Part of a small language model's weights: 9 heads of 64, normalized queries and keys.
Each number is 128 + 32 x the weight over its row's rms, rounded and kept within 0 to 255. Layers, rows and columns count from 0. The size above them is the row's rms in percent of the matrix's.

# layer 7 MLP up, 2304x576, rms 0.0345, rows 1280-1332, columns 448-511
size [102 105 111 101 102 100 105  99 101  98 102  92  98 100 100  98  90  97  98 107  94  96  92  98  96  90 107  99 104  98 103  99 112 101  97  96  97 103  97 100  95 108  91 101 102 101  98 116  99 100  88  96  96]
[[117 160 135 123 155 101 113 144 150 123 162  67 124 121 110 207 113 130 127  92 110  72 162 123 122 172 197  99 128 124 153 104  96  65  82 123 121 125 189 177 131 151 120 160 136 132 106 119 115 137 137 123  86 112 134 138 167  81 152 127  81  54 101 104]
 [144 152 119 151  98 141 181 108  72 120 135  98  98  88 129 137 122 104 179 233 171 155 146 179 143  83 136 136 164 125 159 183 110 146 118 123 194  81 127 122 163 117 121 150 116 101  83 150 186  73 109 164 116 136 156  93 183 128 111  59 136 152  83 118]
 [123  99  64 138 143 176 146  90 138  89 142 156 150 168 174 106 118 195 135 115 165  99 173 119  94 161 137 146  59  45 128 194  81  82 159 121  83  97 141 187 116 136 150 129 146 138 142 120  72  62 125  87  90 153 112 125 119 156 161 182 138 134 107 108]
 [132 136 147  99 133 166 169 103 107 131 117 141 118 228 149 114 105 129 171 136 106 161 146 117 137 171 164 140  44 103 137  98 103  80 137 147 118 129  73 120 106 101  78 123 154  91 149 130  76 166 164 131 130 127 112 178 124 165 124 109 116  89 147 115]
 [150 112 120 161 178 139  97 114 142 110 149  92 157  48 118 105  86 143 118 118 110 149 124  84 113 201  65  85 124  66 174 110 136 133 149 123  94 126 180 138 148  74 113 114 168 215 134 160  62 122 105 161 130 106 132 179 108 135 107 149 107  64 156 137]
 [120 183 118  91 112 146 160 106 182  64 170 133  75 126 146 122 112 176  55 103  84 123 166  94 121 188 149 130 107 156 110 119 165 136  99 106 108 116 125 114 195  90 106 106 148 159 135 109 140 161 153 161 146 161 142 141  71 115 139 134 136 163 135 112]
 [169 168 139  83 145 157  94 124 116 157 152 159  78  96  84  64 104 134 127 112 108  89 142 127 163  86 144  95 166 111 143 131 116  93 110 149  87 120 146  56 118  82 155  83 127 150 111 123 159 154  69 111 139 140 139 112  77 110 148 124 104 118 105 149]
 [139 179 149 104 116 120  76 115  96  79 113 102 107  98 173 167 164 149 155 117  80 147 100 110 135 142 142 121 131  91 119 167 133  80  99 119 138  75 180 138 144 166  86 129 121  90 155 131 147 158 144 155 191 123  88  88  76 127 128 166 140 133 126 131]
 [108  82 169 137 134  90 141 121 126 118 133  89 124  59 164 198  88  94 108 165  77 103  66 138 159 126 156 150  98  96  97 130 200 156 107 131 134 145 101 194 149  93 144  87 136  97 120 163  92 127 104 173 132 154 115 134 160 152 113 132  92 127  98 124]
 [109 129  91 169 130 172 194 101 123 148 133  73  61  98 167 142 125 108 108  65 130  98 127 124 112 121 157 225 139 110 106 115 172  89  47 218 169  78  84 118 111 114 157 122 138 177  98 123 119 147  91  70 153 109 160 137 200  95 132  95 141 115 114 108]
 [ 71  88 102 166 136 142 171 110 180 122 164 136  73 174 163 178 157 116 133  88 104 127  96 150 107 104 114 100 114 145 113 185 171  25 135 149 134 137 159 102 177 117  45 109 136 142 135 172 111 114 121 169 115 129 133 142 180 150 146 131 184 115  89  10]
 [120 131 112 122  79 142 137 132 125 147 112 176 159  72 187 187  93 131  43 123  88  94 123 131  99  91 100 173 163  70 103 161 147 116 125 101  98 107 134 161 173 102 104 169 121  87  85 137  90 152 170 158 134 151 127 134 151  61 162 116 138 161 106 114]
 [ 89 135 170  66 121 148  95  76 114  86 101 130 147  72 127 108 116 213 130 135  86  83 116  81  67 132 160  95 102  97 135 155 170  81  87 134 157 128 115  93 136 125 162 142  96 137  93 134 132 127  97 135 167 109 111 179  77 165 140 123  83 124 135 123]
 [ 72 142 121 189 147  69 136 133 163  74 164 106 101 134 107 138 141 136  40  74 133 115  56 123 159  99 160 122 128 144 138 104 156 110 107 133 129 154 140 150 132 105  90 106 191 129 103 137 181 121 139 102 121 138 132 138  93 179  64 192 125  98  84  81]
 [137 152  92 126 139 129 134 108 118 156 105 122  71  98 125  57  88 166 155 106  96 113 101  97 144 121 156 132 129 127  99 163 179 146  81 122 113  71 151  78 184 144 106 188 158 116 180 140 125 126  92 119 149 163 107 134 130 144 185 128 138 105 124  91]
 [103 109  78 151 121 124 177 122 110 132  79 169 196 158  93  83 112 139 134 113 147 133  86  75 129 147 124 147 153  58 150 106 138 171  70  98 151 155 101 111 204 117 111  77 147 107 171  91 134 150 128 142  93 100 123 176  88  81 118 130 165 168 135  92]
 [109 201  48 143 147 181  83  88 182 100  63 117  42 141 193  99  86 105 157 105 101 103  88  90 142 148 106 111 145 151 135  99 172 138 116 120 129 134 175 158 102 131 181 114 120 117 144  92 158 129 143  75 140 124 156  79  76  89  37 109 122 216  87 161]
 [ 92  60  94 125 134 121 100 126 149  61  60 125  74 130 150 140 104 107 100 140  94 129 138 182 153 204 128 139  99 141 113 163 155 163 152 166 141 157 125  98 199 127 114  88 101 108  68  97  91 138  55 141 143 148 163 146 132 138 132  53 162 133  91 137]
 [124 129 144 123  86 134 127  99 140  86 129 148 116 193 140 115 111 127 123 169 111  71 120 145 101 103 142 177  81 210  72 151 167 167 139 188 146 146 139 146 146 137 142 123 149  76 100  84  83 167 101 117 161 133 127 116 115  86  69  97 131 172 137 130]
 [123 143 149  69 178 140 129 114 173 132  90 140 148 131 115 153 149 145 138  58 121 153 126 129 110 122 120 193  82 149 139 119 101  80  97 126 146  99 137 113 141 147  46 109 133 146 151 156 127 134 129 143 131 119 109 167 162  73 109 138  93 169 102 138]
 [146 113 135 105 189 100 122 139 101 133  82 127 163 109 165  95 101 115 128 128 101 128 193 179 166 103  77 156  87 122 117 189 157  72 110 158 155  99 118  74 133 191 135 116 148 137 147 153 132 179 143 110  71  86 185 173 138  81 150 130 172  83 121 121]
 [119 149 172 151 100 150 169  95  94 101 162 161 131 136 169 134 108 165 151 176 134 148 145 143 121 165 131 123 127 117 105 122  83 130 104  89  72 148 116 140  98 103  47 140 158 135  96 162 118 124 144  91 102 161 105 150  66 124  61 111  92 146 135  48]
 [141  96 105 157 128 106 150  84 206  83 165  50 132 149 129 171 157 134 109 154  33  65 139 141  94 131 165 150  69  89 111 124 110 117 183 119 130 123 116 155  92 182 124  84 172 131 113 108 132  87 148 119 112 105 107  76 157 130 187 108 184 143  98 115]
 [141 119 101 115 144 141 119  79 149 138 135 148 110 147 122  53 104 170 103 164 155 128 107  70  99 129  78 124 141 157 159 131 171  98 150 125 104 100  64 161 159  57 129 132 183 150 110 171 184 100 112 183  31 170 106 114  77 104  54 127 114 161 129 151]
 [155  98 141 129 190 122 167 129 148 135  72 136 110 150 111 140 121 152 139 146 146 143 152 145 109 139 139 174  81 161 116 143 100  87  77 146 127 102  45 174 118 126 152 157 115 153 155 118  85 148  54 176 127  85 143 112 165 204 143 102 108 149 140  99]
 [131 142 148 147 123 132 172 174 119 138 141  67  90 112 121  91 108 117 138 113 159 118 134 124 128 130 108 132  89 163 166 155 145 190 121  86 159  96 111 217 101  94  90  62 175 133  68 101 146 134 122 132 120 162 166 132 136 158 116 137 113 150 103 127]
 [118 162 122 135  95 113  89 158 169 132 107  70  96 124 159 122 123 126 161 118  36 103 178 127  88 134 145 141 141 151 141 133 154  51 147 118  90 127 128 111  58 141 142 143 181  99  87 131 149  93 120 153 147 164 168 121 123 126  97 111 119 170  85 101]
 [151 159 135  61 142 114  90 126 124  91 105 196 124 119 121 142 153 117 108 164 135 102 120  86 165 138 137 146 122 120 111 118 172  98  98 126 112 136 143 118 171 111 128 134 139 114 144 163 119 146 158 136 166 126  63 165 108 132  66 115  97 160 102 165]
 [120 133 150 181 131  85 104 116 170 107 116 170 171  76 142 116 157 137 142 183 155  61 125 183 158 106 111  54 123  68 107 139 158 125  96 107 101 125  89 189 111  61 149 112 178  29 105 163 175 135 129 103  82 169  66 139 122 140  99  86  90 132 134 158]
 [ 85 149 114 140 127 129 102 103 180 119 119 171 176 105 148 134 119 151 120 195  97  61 122 151 106 130 195  99 111 116 111 158 119 203  97 137  82  97  98  86 153 120  61 154 173 142 118 124 128 107 107 153  79  83 133 103 125 103 162 169 146  99 141 103]
 [ 95 181 153 147  84 110 122  78 117  76 127  99  33 139 145  64  82 133 172 163 191  43 169 126 142 119  67 195 137 137 154  91  96 139 181 168  92 119 157 138 160 150 109 120 122 110 130  88  88 153 144  65 100  91 138 115  94 117  64 186  68 106 131  67]
 [195  88 185 110 139 155 156 120  97 100 102  76 127 147  62 158 173 210  94 150 141 128 146 143 127  81 141 174 104 123 171 102 176  96 101 142 121 162 136 163 146 137 141 175 173 110  94  68 132 105 147 130 130  93 128  75 150 193 163  95 114 122 137  57]
 [ 99 109 199 126 156 103 108 144 130  67  88 147 136 147 161 158 143 135  87 144 149 118 149 104  98 140 142 113 100 105 133 122 148 120  91 124 155 177  88 126 175 129  70 122 143 133 152  59 168 149 133 218 168  87 106 157  59 140 115 140  97 154  31 104]
 [ 90 141 115 155 152 158 125 113 126 127  84 101 159 119 181  81 171 158 101 132  97 112 128 118 113 130 114 170 102 140 128  92  95 152 136 166 111 145 140 156  99 124 143  84 113 120 116 134 111 114 133 128 173  89 204 111 127 128 140 125 146 195 128 142]
 [ 97 197 112 136  99 158 140 134 123 177 100 172 157 121 144 126 107 111 135  72 107  50 160 120 161 119 156 134 107 170  92 123 105 119 117 191 127  55  79 167 138 109  66 160 161 118 103 135  88 136 121 186 107 172 180 137 146 133 171  88 148 112 105 124]
 [ 98 173 152  84 143 113 141 143 149 176 100 146 118 100 120  99 116 139 138 127  92 110  97 175 174 152  89 172 123 128 116  97 114 122 116  99  89  86 178  93 118 153 132 189  89 138 101 125 124 128 161  70  58 160 141 156 178 155  99 167  92 121 104  98]
 [155 123 103 160 125 186 121  85 102 188 130  85 136 113 137 171 142 132 119 127  76 162 106 172 157 146 115 182  94 149 176 137 126 145  75 100 150  62 160 106 129  88  91  95 124 143 126 124 104 161  84 130 155 130 120  95 115 105 100 188 127  89 140 175]
 [138 130 167 139 150 100 153 133 136 116 125 104 120 122 105 111  62  98 123 135 178 134 162 154  78 132 121 178 149  89 105 156 111 159 132 139 153 160 109 116  96 109  72 109 181 110 154 105 113 135 156 119 129  87 177 164 140 191 154 143 153 152 123 108]
 [128 161 158  81 123 131 188 202 147  82 150 138  93 168 126  88 146 137 154  76  64  64 195 104 183 129 157  77  76 177 156 151 100 140 166 160  99 138 155 184 154  83  41 150 100 174 133 138  77 120 111 145 145 144 150  88 170 152 190  29 120 110 115 127]
 [ 69 134 154 180  83 135 157 150 162  72 106 167 128 116 153 123 124  71 115 139  87  68 159 119 163 172  86 142  89 113 171 178 151 128 201  84 122 113  88 229 169 143 160  58 130 136 113 159 123 134  81 183 158 112 160 130 159 160 107 133  91 129 100 161]
 [ 75 145 162  90 204 129 115 160  80 144 105  83 141  93  74  74 132 149 113 172 199 170 140 172 144 165 146 121 175  71 139 165 143 127 121 124 123 157 187 116 119 131  90 156 100  71 123 127 103 112 161 108 130 139  43 121 145 202 111 161 151 139 141 162]
 [190 176 157 128 145 136 139 117  64 134 100 141  96 125 146  87  94 120 154  42 107 172 147 103 154 158 117 102 106  65 141 108 131 129  57 139 140 127 103 143 126 137 151 103 133  92 114 128 101 159 111 170 160 117 109 162 183 145 148 125  80  98 167 135]
 [ 99 101 164 119 151 149 124 145 139  94 142 112 182  92 105 165 107  87 128 103 164 168 163 148 148 125 160 137 140 108 136  48 120 141 147 137 160 132 101 128  89  88 131  95 141  44 156 104 137 113 185 127 176 167 122 138 164 142 135  81 102 112 126  73]
 [107 120  96 144 198 116 157 165  64 140 127 133 112 149 142 169  96 139 137  85 156 176 112 123 153 143 144 198 116 128 175 123  96 130 153 102 106 188 143 191 152  91 140 171 135 120 149 132 126 141 108 103 215 137 207 152 117 144 187 164 107  63  87 127]
 [128 121 122 168 147 143 161 112  90 136  98  70 125  83 144 156 124 101 129  96 104  71 113 126  82 146 174 156 111 107  88 108 113 114  86 111 138 161 147 145 111  44 103 160 127 125 145  80 165 107 113 126 123  93  93 135 160 153 182 126 127 167 143 138]
 [131 145  89 152 106 113 186  99  88 133 130 164 178 111 176 139 160 111  83 135  81  58  60  76 100 144 141 180  71 143 122 171 146 158 139 115 101 111 125 163 119 163 146 129 132 110 146  85 142 159 111 145 119 150 118 154  75 102 100 139 143 119 129 137]
 [133 168  60 158 132 119 109 106 174 161 108 107 180  90 128 128 103 150 154 112 214 156 127 139 114 137  73 170 138  61 141  97 137 161 132  45  99 102  90  81 139 172 155 134 124  90 194 120 125 145 111 141 120 143 168 151 119 123 170 158 123 143 146 152]
 [167  97 118  98 180 132 188 141 139 151 130  78  53 120 130  90  81 174 168  91 172  62 122 183 124 119  97 156  82 125 100 156 119 137 134 111  89  84 152 165 115 108  92 128 133 143  88 120 139 120 113 134  52  89 115 107  58 116 112  61 101 110 141 127]
 [ 88 114 152 180 128  96 119 137 125 122 112 128 135 145 143 149 157 146 178  99  94 155 128 122 101 172 135 145 109 103 133  61 119 180 195  95 155 103 151 168 161 130  99 128 161 100 148 129 162 136 175 133  87  90 157  70 131 115 138 174 106 139 130 138]
 [182 189 164 166 155 145  82  50  96  95  79 148 105  61 113 142 108  68  95 174 152 162 139 142 190  98 121 103 123 135 149 150  90 147 115 161 128 153 118 176 188 134 131 137 107 102 155  78  80 111 107 127 111 143 112 180  99 106 137  88 170  86 145 143]
 [119 165 216 113 162 148 135 135 166 127 107  92 111 155 124 163  96 203 126 110 212  63 156 107  62 174  93 165 148  86 129 183 121 120 110 118 145  88 128 140 113 123 134 159  81 148 104 151 155 100  98  97  81 122  73 194  78 146  89 117  75 152  49 102]
 [ 96 110  81 109  84 187 180 137  71 123 152 120 127 148 125 119 163 163 128 119 104 147  72 163 115 102 146  97  82  95 124 101  92  82 145 113  60 155 146 145 158 123 147  71 187 119  87  73 181 145 147 117 122 172  89 145 130 168 143  71 119 115 170  34]
 [ 65  90 119 150 133 159 153 118 127  76 118 151 111 152 216 117 143 170 138 101 116  73 117 108 110 105 117 139 169 144 135 100 123  70  81 145 108 103  79 140 156  95  77 139 120 120 129  78 105 106  92 100 132 145 126 160  93  65 136 176  65 119 136 113]]
# layer 7 MLP down (transposed), 2304x576, rms 0.0507, rows 1280-1331, columns 448-511
size [100 106 101  91  93 101 103  93  98 101  94  94  88 101  96  95  95  94  97 104  99  96  86 112 112 106 107  97 105  95 107 100  98 100 100 100  95  98 103  94  92  94  99 109  93 105 101 108 101 110 107  91]
[[117 177  84 124 148  87 128 126 131 226 116  99 121  61 165 132 102  79 111 107 142  55 123  87 159 112 156 128 121 131 143 153 141 161 125 177 133 120  90 143 121 157 117 170 184 135 154 156 117  88 124 124 132 102  72 156 158 142 130 123 125 132 191  97]
 [133 155 148 108 107 150 151  76 118 110 145 154 136 120 123  79  93 137  96 186  99 126 169  83 149 201 142 143 132  97 168 138 151 114 107 210 127 134  90 133 134 111  86 165 108  86 208 127  92 139 116 173 107 156 144 172 153 156 120 135 109  95 114 158]
 [140 107 132 139 173 143 160 164 128 166 148  89 105 180 130 147 130 139 165  51 112 165 154 129 115 134 162 101 128 140 104 112 130 148 136  94  96 144 143 140 167 131  51 174 122 125 101 131  95 145 145 151 155 117 109  75 140 132  95 127 108 125  61 173]
 [189 124 109 135 176 115  97 148 133  80 144 124 154 155 108 155  45 184 115 143 188 173 134  93 121 160  73 128 116 129 166 152 139 100  90  97 143 119  60 150 144 117 121 108  70 162 121 105 151  97 113 149 149  77  99 137  88 137 147 114 103 156 162 196]
 [ 87  99 139 129  82 122 119 148 126 132 159 106 155 119 122 133  85 124 101 138 138 173 127 124 115 135 174 110 170 103 116 157 137  97  99 120 116 128 115 130  86 107 116 116 148 154 103 120 107 155 136 132 106 105 143 140 147 153 144 136  94 183 140  86]
 [181 186 152 178 112 115 141 160 167  89 128 130 108 139 121  94 142  90 147 134  90 169  71 123 145  70 149 149 156 134 147 198 168 146 150 154 138 136 110 136 177 156 146 123 115  90 119 120 116  65 108 112 105 137  84 125  51 136 113 121  83 128 163 122]
 [133 126 109 150 102 109 145 121  91 164 171  82 147 170 177 160 170  95 208 108 144 117 162 111 142 129 167 130 129 154 155 139 118 129 170 142 155 142  94 122 161 115 107 150 152 144 146 204  94 106  57  91  70  81 123 156 100 180 138  73 109 110 120 155]
 [128 134 180 127 176  88 161 136 171 111 127  97  97 184 185 166 117 135 105 135 141  82 124 142 127 134  87  99  96 106 159  85  97 133 118 155 177 133  90 160 177  78 179  81 119 123 110 129  78 152  88  94 123 143 160  91 121 129  71 126  60 112 162 173]
 [150 170 129 128 105 154  98  79 111 143 129  94 132 164 110  82 116 102 199 131  83 168 144 101 131 156 147 101 115 156 133  47 143 128 125 141 100 117 188  93 133 162 173 139 167  85  96 186  85 135 129 194 149 133 131  72 188 107 140 130 158 113 160 206]
 [113 134 191 180 144 171  50  69  96  49 105 114 112  82  85 129 182 119 120 117 172 149  88  97  85 109 193 147 149 120 113 127  87 126 151 137 130 155  54 127 151 172 142 127 187 140 174 149 107 124 147 110 101 156  71 120 168 110 134 155  98  86  94  91]
 [190 100 128  86 136 107 161 146 198 138 126 119 187 109 107 162 143 113 122 161 183 152 126 127 158 176 127 135 102 132 113  94 131 139 140 144  89 127 131  38 103  88 112 173 117 123 116 119  98  94  87  95 127 133 103  65 166 119 137 107 100  86 176 162]
 [108 165 165 116 113 147 138 132 132 135 106 127 108  90 139  73 167 147 128 163 100  90 187  99 149 200 160 126 166  94 160  96  99  97 165 138  73 148  93 101 206 115 148 133 159 150  70 161  60 140  96  98  74 136 128 144  71 145 146 101 118 133  79 120]
 [173 166  88  88 127 143 125  99 143 135  96 134 126 118  88 229 134 116 145 110 177 153 123 141 183 198 119 136 205 124  70 126  93 165  86 144 145 118 166 149  83 128 110 101 202 125 152  56 123 110 131 142  43 160 122 129 140 150 104 148 159 127 104 136]
 [114 163 115 174 101 153 173 114 119 171  90 160  43 123 112 130 115 156 211 131 106 179 130 101 114 134 142 136 117 119 161 174 171 129 162 123 203 152 127 117  72 161 153 116 130 140  94  86 101 136 122 106 141  91 131 118  78 113 133 109  70 145 145 114]
 [106  86 154 129 109 110 110  69 193 140 163 135 194 122 134  93 133 100 147  94 140 140 148 147 149  81 137  78 204 108 100 142  65 129 121 140 131  94 141 132 182 165 150 132 137 144  94 157 122 144 151 100 148  75  77 131 136 159 128 145 110 120 129 118]
 [217 104 203 149 121 140 131 171 126 144 120 115 106 156 164 126 110 126 183 123 138 114 162 151 143  96 128 130  89 141 180 127 146  84 133 126 103  92 102 118 146 127 159 146  90  24  68 159  93  90  89 102 115 141 127 124 130 149 158  93  95  93 110 135]
 [117 172 121 120 114 121  94 129 124 151 160 104 186 140 138 135 138 152  58 166 200 102 122 111 102 200 154 134 158 128 157 166 132 140 146  56 113 134 109 170 144 172 110 103 110 125 119 150  95 108 123 152  93  93 134 121  86 124 193 137 179  66 155 106]
 [178 102 152 113 114 120 137 114 130 148 134 116 152 101 129  92 110 107 127 109 107 150 133  89 136 138 140 100 139 127 155  95 118 175 109 159 132 114 132 121 126  76 114 136 129 113 168 137 129 162  68 118  96 150 203 118 156 157 118 172  96 113 111 120]
 [144 166 192 141 196 122 132 115  82 119 146 173 183  71 121 152  89 149 133 117 163 141 162 132 166 144  78 139 206  86 106 151 189 113 145  41 158 140 154  63 131 115 161 149 147 156 121 141  78  85 202 136 160  69 177 114 130 105 138 149 119  86 117 149]
 [138  56 155 141 100 146 134  78 137  91 142 110 171 155 150 191 147 120 140 133 132 178 100 115 119 109 150 135 115 103 106 126 125 143 189  83 121 115 142  78 112 125 163 156 114 229 136 168  88 140 120 131 128 104 125 141 141 136 131 107 101 174 103 166]
 [117 100 171 126 132 111 163  96 147 130 166 121 129 142  95  99 103 133 136 105  91 150  56 110 131 100 109 127 163 114  48 142 122 169 128 141 155 144 115 140 120 101 144 118 109 111 125 102  53 106 129 161 128 147 130 138 157 124 133 179 156 173 143  88]
 [148 108 177 105 127 121 138 164 167 127  86 118 150 137 111  81 114 142 129  92 169 124  84 132 115 133 132  89 184 153 118 158  98 122 121 121 126 127 114  99  92 103 129 152  95  32 123 179 149 114 118  93  81 160 163 110 139 132  53 173 121  84 129  95]
 [132 152 153 129 134 171 150 110 123 106 106 125 108 130  85  68  39 180 156 137 216 180 163  99 144 117 148  46 206 165 118 110 166 109  99 111 170 126 130 100 120  65 144 140  92 154  93 144 115 110 109 117 142  95 130 170 100  99  85  79 101 165 133 101]
 [101  95  91 183 125 156  97  92 105 141 129 125  69 132 140 105 100 132 168 130 116 136 158 129 189 123 102 111 138 111 173 129 102 111  94 157 157 167  75 143 104 110 127 103 113 141 179 177 136 133 131  94 193 140 153 158 126 127 121 153 113 157 122 136]
 [102  99 159 115 147 171 153 135 102 137  69 150 141 153 109  94 108 130 123  89 113  76  96 118 136  73 123  82 122 101 120 187 117 140 146 129  97 149 130 192 126 153  95 116 128  97 192 128 173  92  90 135 155 176  87 143 130 127 129 129 132 146  75 128]
 [116 139 144 170 100 136 129 145  56 154 119 127 115 115 108  77 118 139  85 190 122 129 172 121 129 117 156 149 173  65 154  97 155  67 132 153 130  99 132 176 148  99 100 138 120 122  85 161 104 117 138 179 128 159 126  84 160 126 114 132 124 101 167  94]
 [ 57 147  97 124 113  93 139 149 139 127 154 141 105 150 144 113 129 152  97 145  67 104 160 175 196  72 169 140 174 115 164 142 182  94  73  65 117 130 146 127 128  80 113 119 109 109  69 133 137 200 104 184 115 109 149  90 155 108 139 114 105 103 139 155]
 [204 156 115  77  74 104 155  86 147 137 181  94 115  59 125 123 108 132 186 136 125 147 115  95 112 207 105  59 132 125 148 144 169  95 131 159 194 147 137 145 136 121 147  81 104 108 122 182  73 116  85 128 137 194 130 105 103 112 112 116 167 124 180 144]
 [155  98 139 120 122 174  91  65 126 169 163 179 130 102 143 174 214 153 194 139 102  90 178 103 170 150 162  98  92 105 112 180   4 142 148 159 108  86 159 180 106 169  98 137 130 129 141 142 151 109 115 176  79 130  47 174 104 154 143 143 166 125 141  85]
 [ 80 120 147 160 130 158 159  85 152 103  68 145 109 182 147 148 164 176  83 144  90 116 165 114 114  57  80 192  99 116 171 162 143 168  59 151 135 127 149 120  87  92 164  92  54 136 157  76  54 156  86 112 149 136 121 131 143 139 165  95 121 103  83 170]
 [117  82 101 211 161 115 135 159  99 124 117  49 161  89 176  96 139 105 144 153 132 103 134 119  89 158 124 126 142 105 147 102 113 131  98 120 131 184 176 136 122  76  99 120 124 180 177  99 101 104 103 167 123 146 133 137  85 147 109 127 131 134 126 118]
 [ 99 139 100 103  96 172 165  93 100  87 166  76 169 139 162  88  35 102 163  75 114 221 138 120 132 175 112 113 127 106  83 106 132 146 124 159 114  61  67 179 102 118 161 135 147 158 143 123 121 171 118 151  92 128 141 144 146 189 150 140 107 194 120 106]
 [ 76 136  85 109  59 137 167 119  93 130 111 153 181 187 100 186 150 189 120  77 183 152 111 190 117 155 145 117 152 153 101 113  64 114 111 128 136 162 115  96 147 128 150  90 111 188 118 127 144 119 120 145 127 144 163  80 136  91  89 137  99 118 161 140]
 [119 127 153 115 119 191 128  93 135 175 119 163 158 110 121 127 130 150  99 161 162 104 118  91 194 130 151 144  88 152 151  96 163 126 108 107 141  88 144 134 169 180 153 146 104 118 131 146 120 121 109  56  89  86 125 104  88  74 136 144 157 123 151 118]
 [151  73 143 169 139 152 151  95 126 149 147 149 122 108 140 171 146 157 137 167 121  76 137  82 177  98 166 135 159 129 112 205 109 120 129 142 133 109 136 169 146 153 130 103 136  97 102 116 170  88 110 127 157 135 106 104 114  58 150 152 142 169 167  73]
 [112  73 138 137 117  93 132  79 144 142 120 134 104 131 113 159 143 123  96 130 117 131 143 109 142 158 123 108 179 158 141 123 106 149 131 140 151 221 140 177 129 128 154 105 162 142 163 184 114 126  74 152 117 163 177  93  89 130  78 162 174  89 120 141]
 [124  26 157 149 112 152 154 128 136  96 175 117 100 101  80 148 105 107 155 162 108  92 120 156 140 170 103 122 158 126 139 157 148 119 142 109 127 120 142 152  81  88 123  85 147 160 170 151 118 190  93 123 129 103 134 108  77 123 131  94  92 115 100  94]
 [104 123 128 158  87 166  97  70  57 129 137 214 132  91 157 119 148  83  82  43  76 165 154 126 152 121 128 125 167 146 125 133  97 130 148 149 154 128 162 174 170 193 146 154 100 153 148 134 153 143 102 152 103 146 119 101 150 152 121 188 175 127 136 130]
 [153 135 156 185 122 141 112 181 191 168 119  82 122 170 141 111  74 139 100 143 155 156 127 101  75 119  76 124 162 137  56 150 111 106  59 117 106 130 147 114 122 117 137  86 134  77 165 102 147 137 153  90 129 149 118 158 113 138 117 129 120 173  71  87]
 [156 117 170 112  76 139 106  57  96 113 124 129  92  98 131 108 198  98 133 167 130 176 162 110 104 162  91  95 177 129  85 118 138  74 117 127  73 126 172 169 166 160 121 136 127 125 160 193 135  88 159 153 111 122 125  92 144 138 171 143 140 129 111  87]
 [159 157 136 144 114 135 124 121  93 151 137 173 149  97 114 149 207 217  66 157 121 112 163 156 121 139 157 123 129 161 125 102 133 147 141  97  81 112 121 148 108 138 124 128  98 113 156 125 143 147 139 139 114  95 170 114 132 111 112 142 159 159 115 155]
 [176 168 172 138 110 104 156 112 106 151 102 134 236 152 132 147  92  62 152  64 128 197 123 175  82 170 111 116 124 126  68 169 195 142 120 188 107 153  94 128 117 100 144 121 147 221 149 116 108 137  64 157 108  73 165 142 145 113  90 130 172 149 135 119]
 [161 134 141 130 102 141 194 186  95 150 136 120 132 165 165 115 137 114  65 200 130 153 145 108 154 156 138  90 144  94 139 162 103 141  64 169 176 116 197 111 170  66 129 102 222  87 152  88 134  67  52 165 142  82  86 136 112 147 113 117 140 139 180 116]
 [136 165 155 143  73 117 179 106 171 131 127  59 124 175 110 138 147 169 115 120 101 130 148 160 100 145  96 120 147 153 144 147  79 138 157 147 112  78 143 144  92 167 120 135  73 121 130 140 134  94  71 115 138  90 132 122 127 166 161 140 186 155 145 117]
 [119 165 143 141  83 107 135 126 118 131 133 118 104 111 133 170 117 105  94  61  92 149 160 147 111 161 131 127 109 143  91 142 103 140  82 130 135 138 130  72 166 146 115 142 101 152 141 118 108 142 200  77 155  97 128  79 124 173 124 112  57  64 120 143]
 [ 77 155 166 130 116 125  99 118 118 113 124 122  56 158 142 158  45  93  76 156 146 136 121  86 140 171 108 151 163 127 154 125 129 124  73 164 155  77 149 148 135  98 128 162 186 146  98 112 147 149  61  90 122 110 125 117 130 163  73 162  77  90 154 187]
 [144 143  92 115 112 149 134 145 108  62 158 137  87  76  99 101 123 118 103 149 121 119 144 116 156 172 100 139 142 149 132  92 112 139 175 143  87 131 168 106 172 188 155 190 148 222 126 140 148 137 141 125 139 103 132 129  62 128  60 133 162 148  74 140]
 [157 165 106 147 108 110 106 123 130 169  91  96 123 123 146 176  62 147 220  85 125 143 134 158 163 153 144 149 131 192 180  98  99  82 149 122  90 167 132 101  75 121 114 132 124 153 110 151  98 100 159 164 138 155  93 136 116 163 143 143 112  57  93 151]
 [202 136 166 126 170  77  90 128 133  87 132 210 102 116 141 116 144 131 126 111  96 113  92 165 145 207 125 175 134 193 153 118 199 115  74 131 194 120 159 113  85 152 141  88 145 105 122 195 177  91 194 129 121 157 116  74 113 109  85  84 137 119 135 116]
 [110 142 113  79 173 144  94 146 137 126 118 175 124 159 125 166 131 126 169  90 139  96 141 129 168 169 121 149 148 148 123 110 118 152 150 131  78 130 123 138 156  52 150  76 147 130 146 128 165 135 201 132 175 189  98 125  81  74  76 118 122 124 137 132]
 [133 127 105 130 124 139 102 145 117  44 136 146 133 145 125 119 124 150 142 125  67 148 163 145 149  88 139 131 144 119 132 188 165 123 141 183 129 127 164 198 144 132 170 161  95 110 131  84 138  99 152 190 131 116 142  77 177 116 148 137 165 136 142 128]
 [ 81 155 114 132 119  95  80 136 124  99 105 110 111 204 154 145 141 135 118 169 156 108 119 131 104 111 170 161 104 140 154 148 101 169 176 152 109 145 109 104 226 108 110 118 112 154 155 140 125 168 157  98  90  52 138 165 104 107 170 161 151 179 110  90]]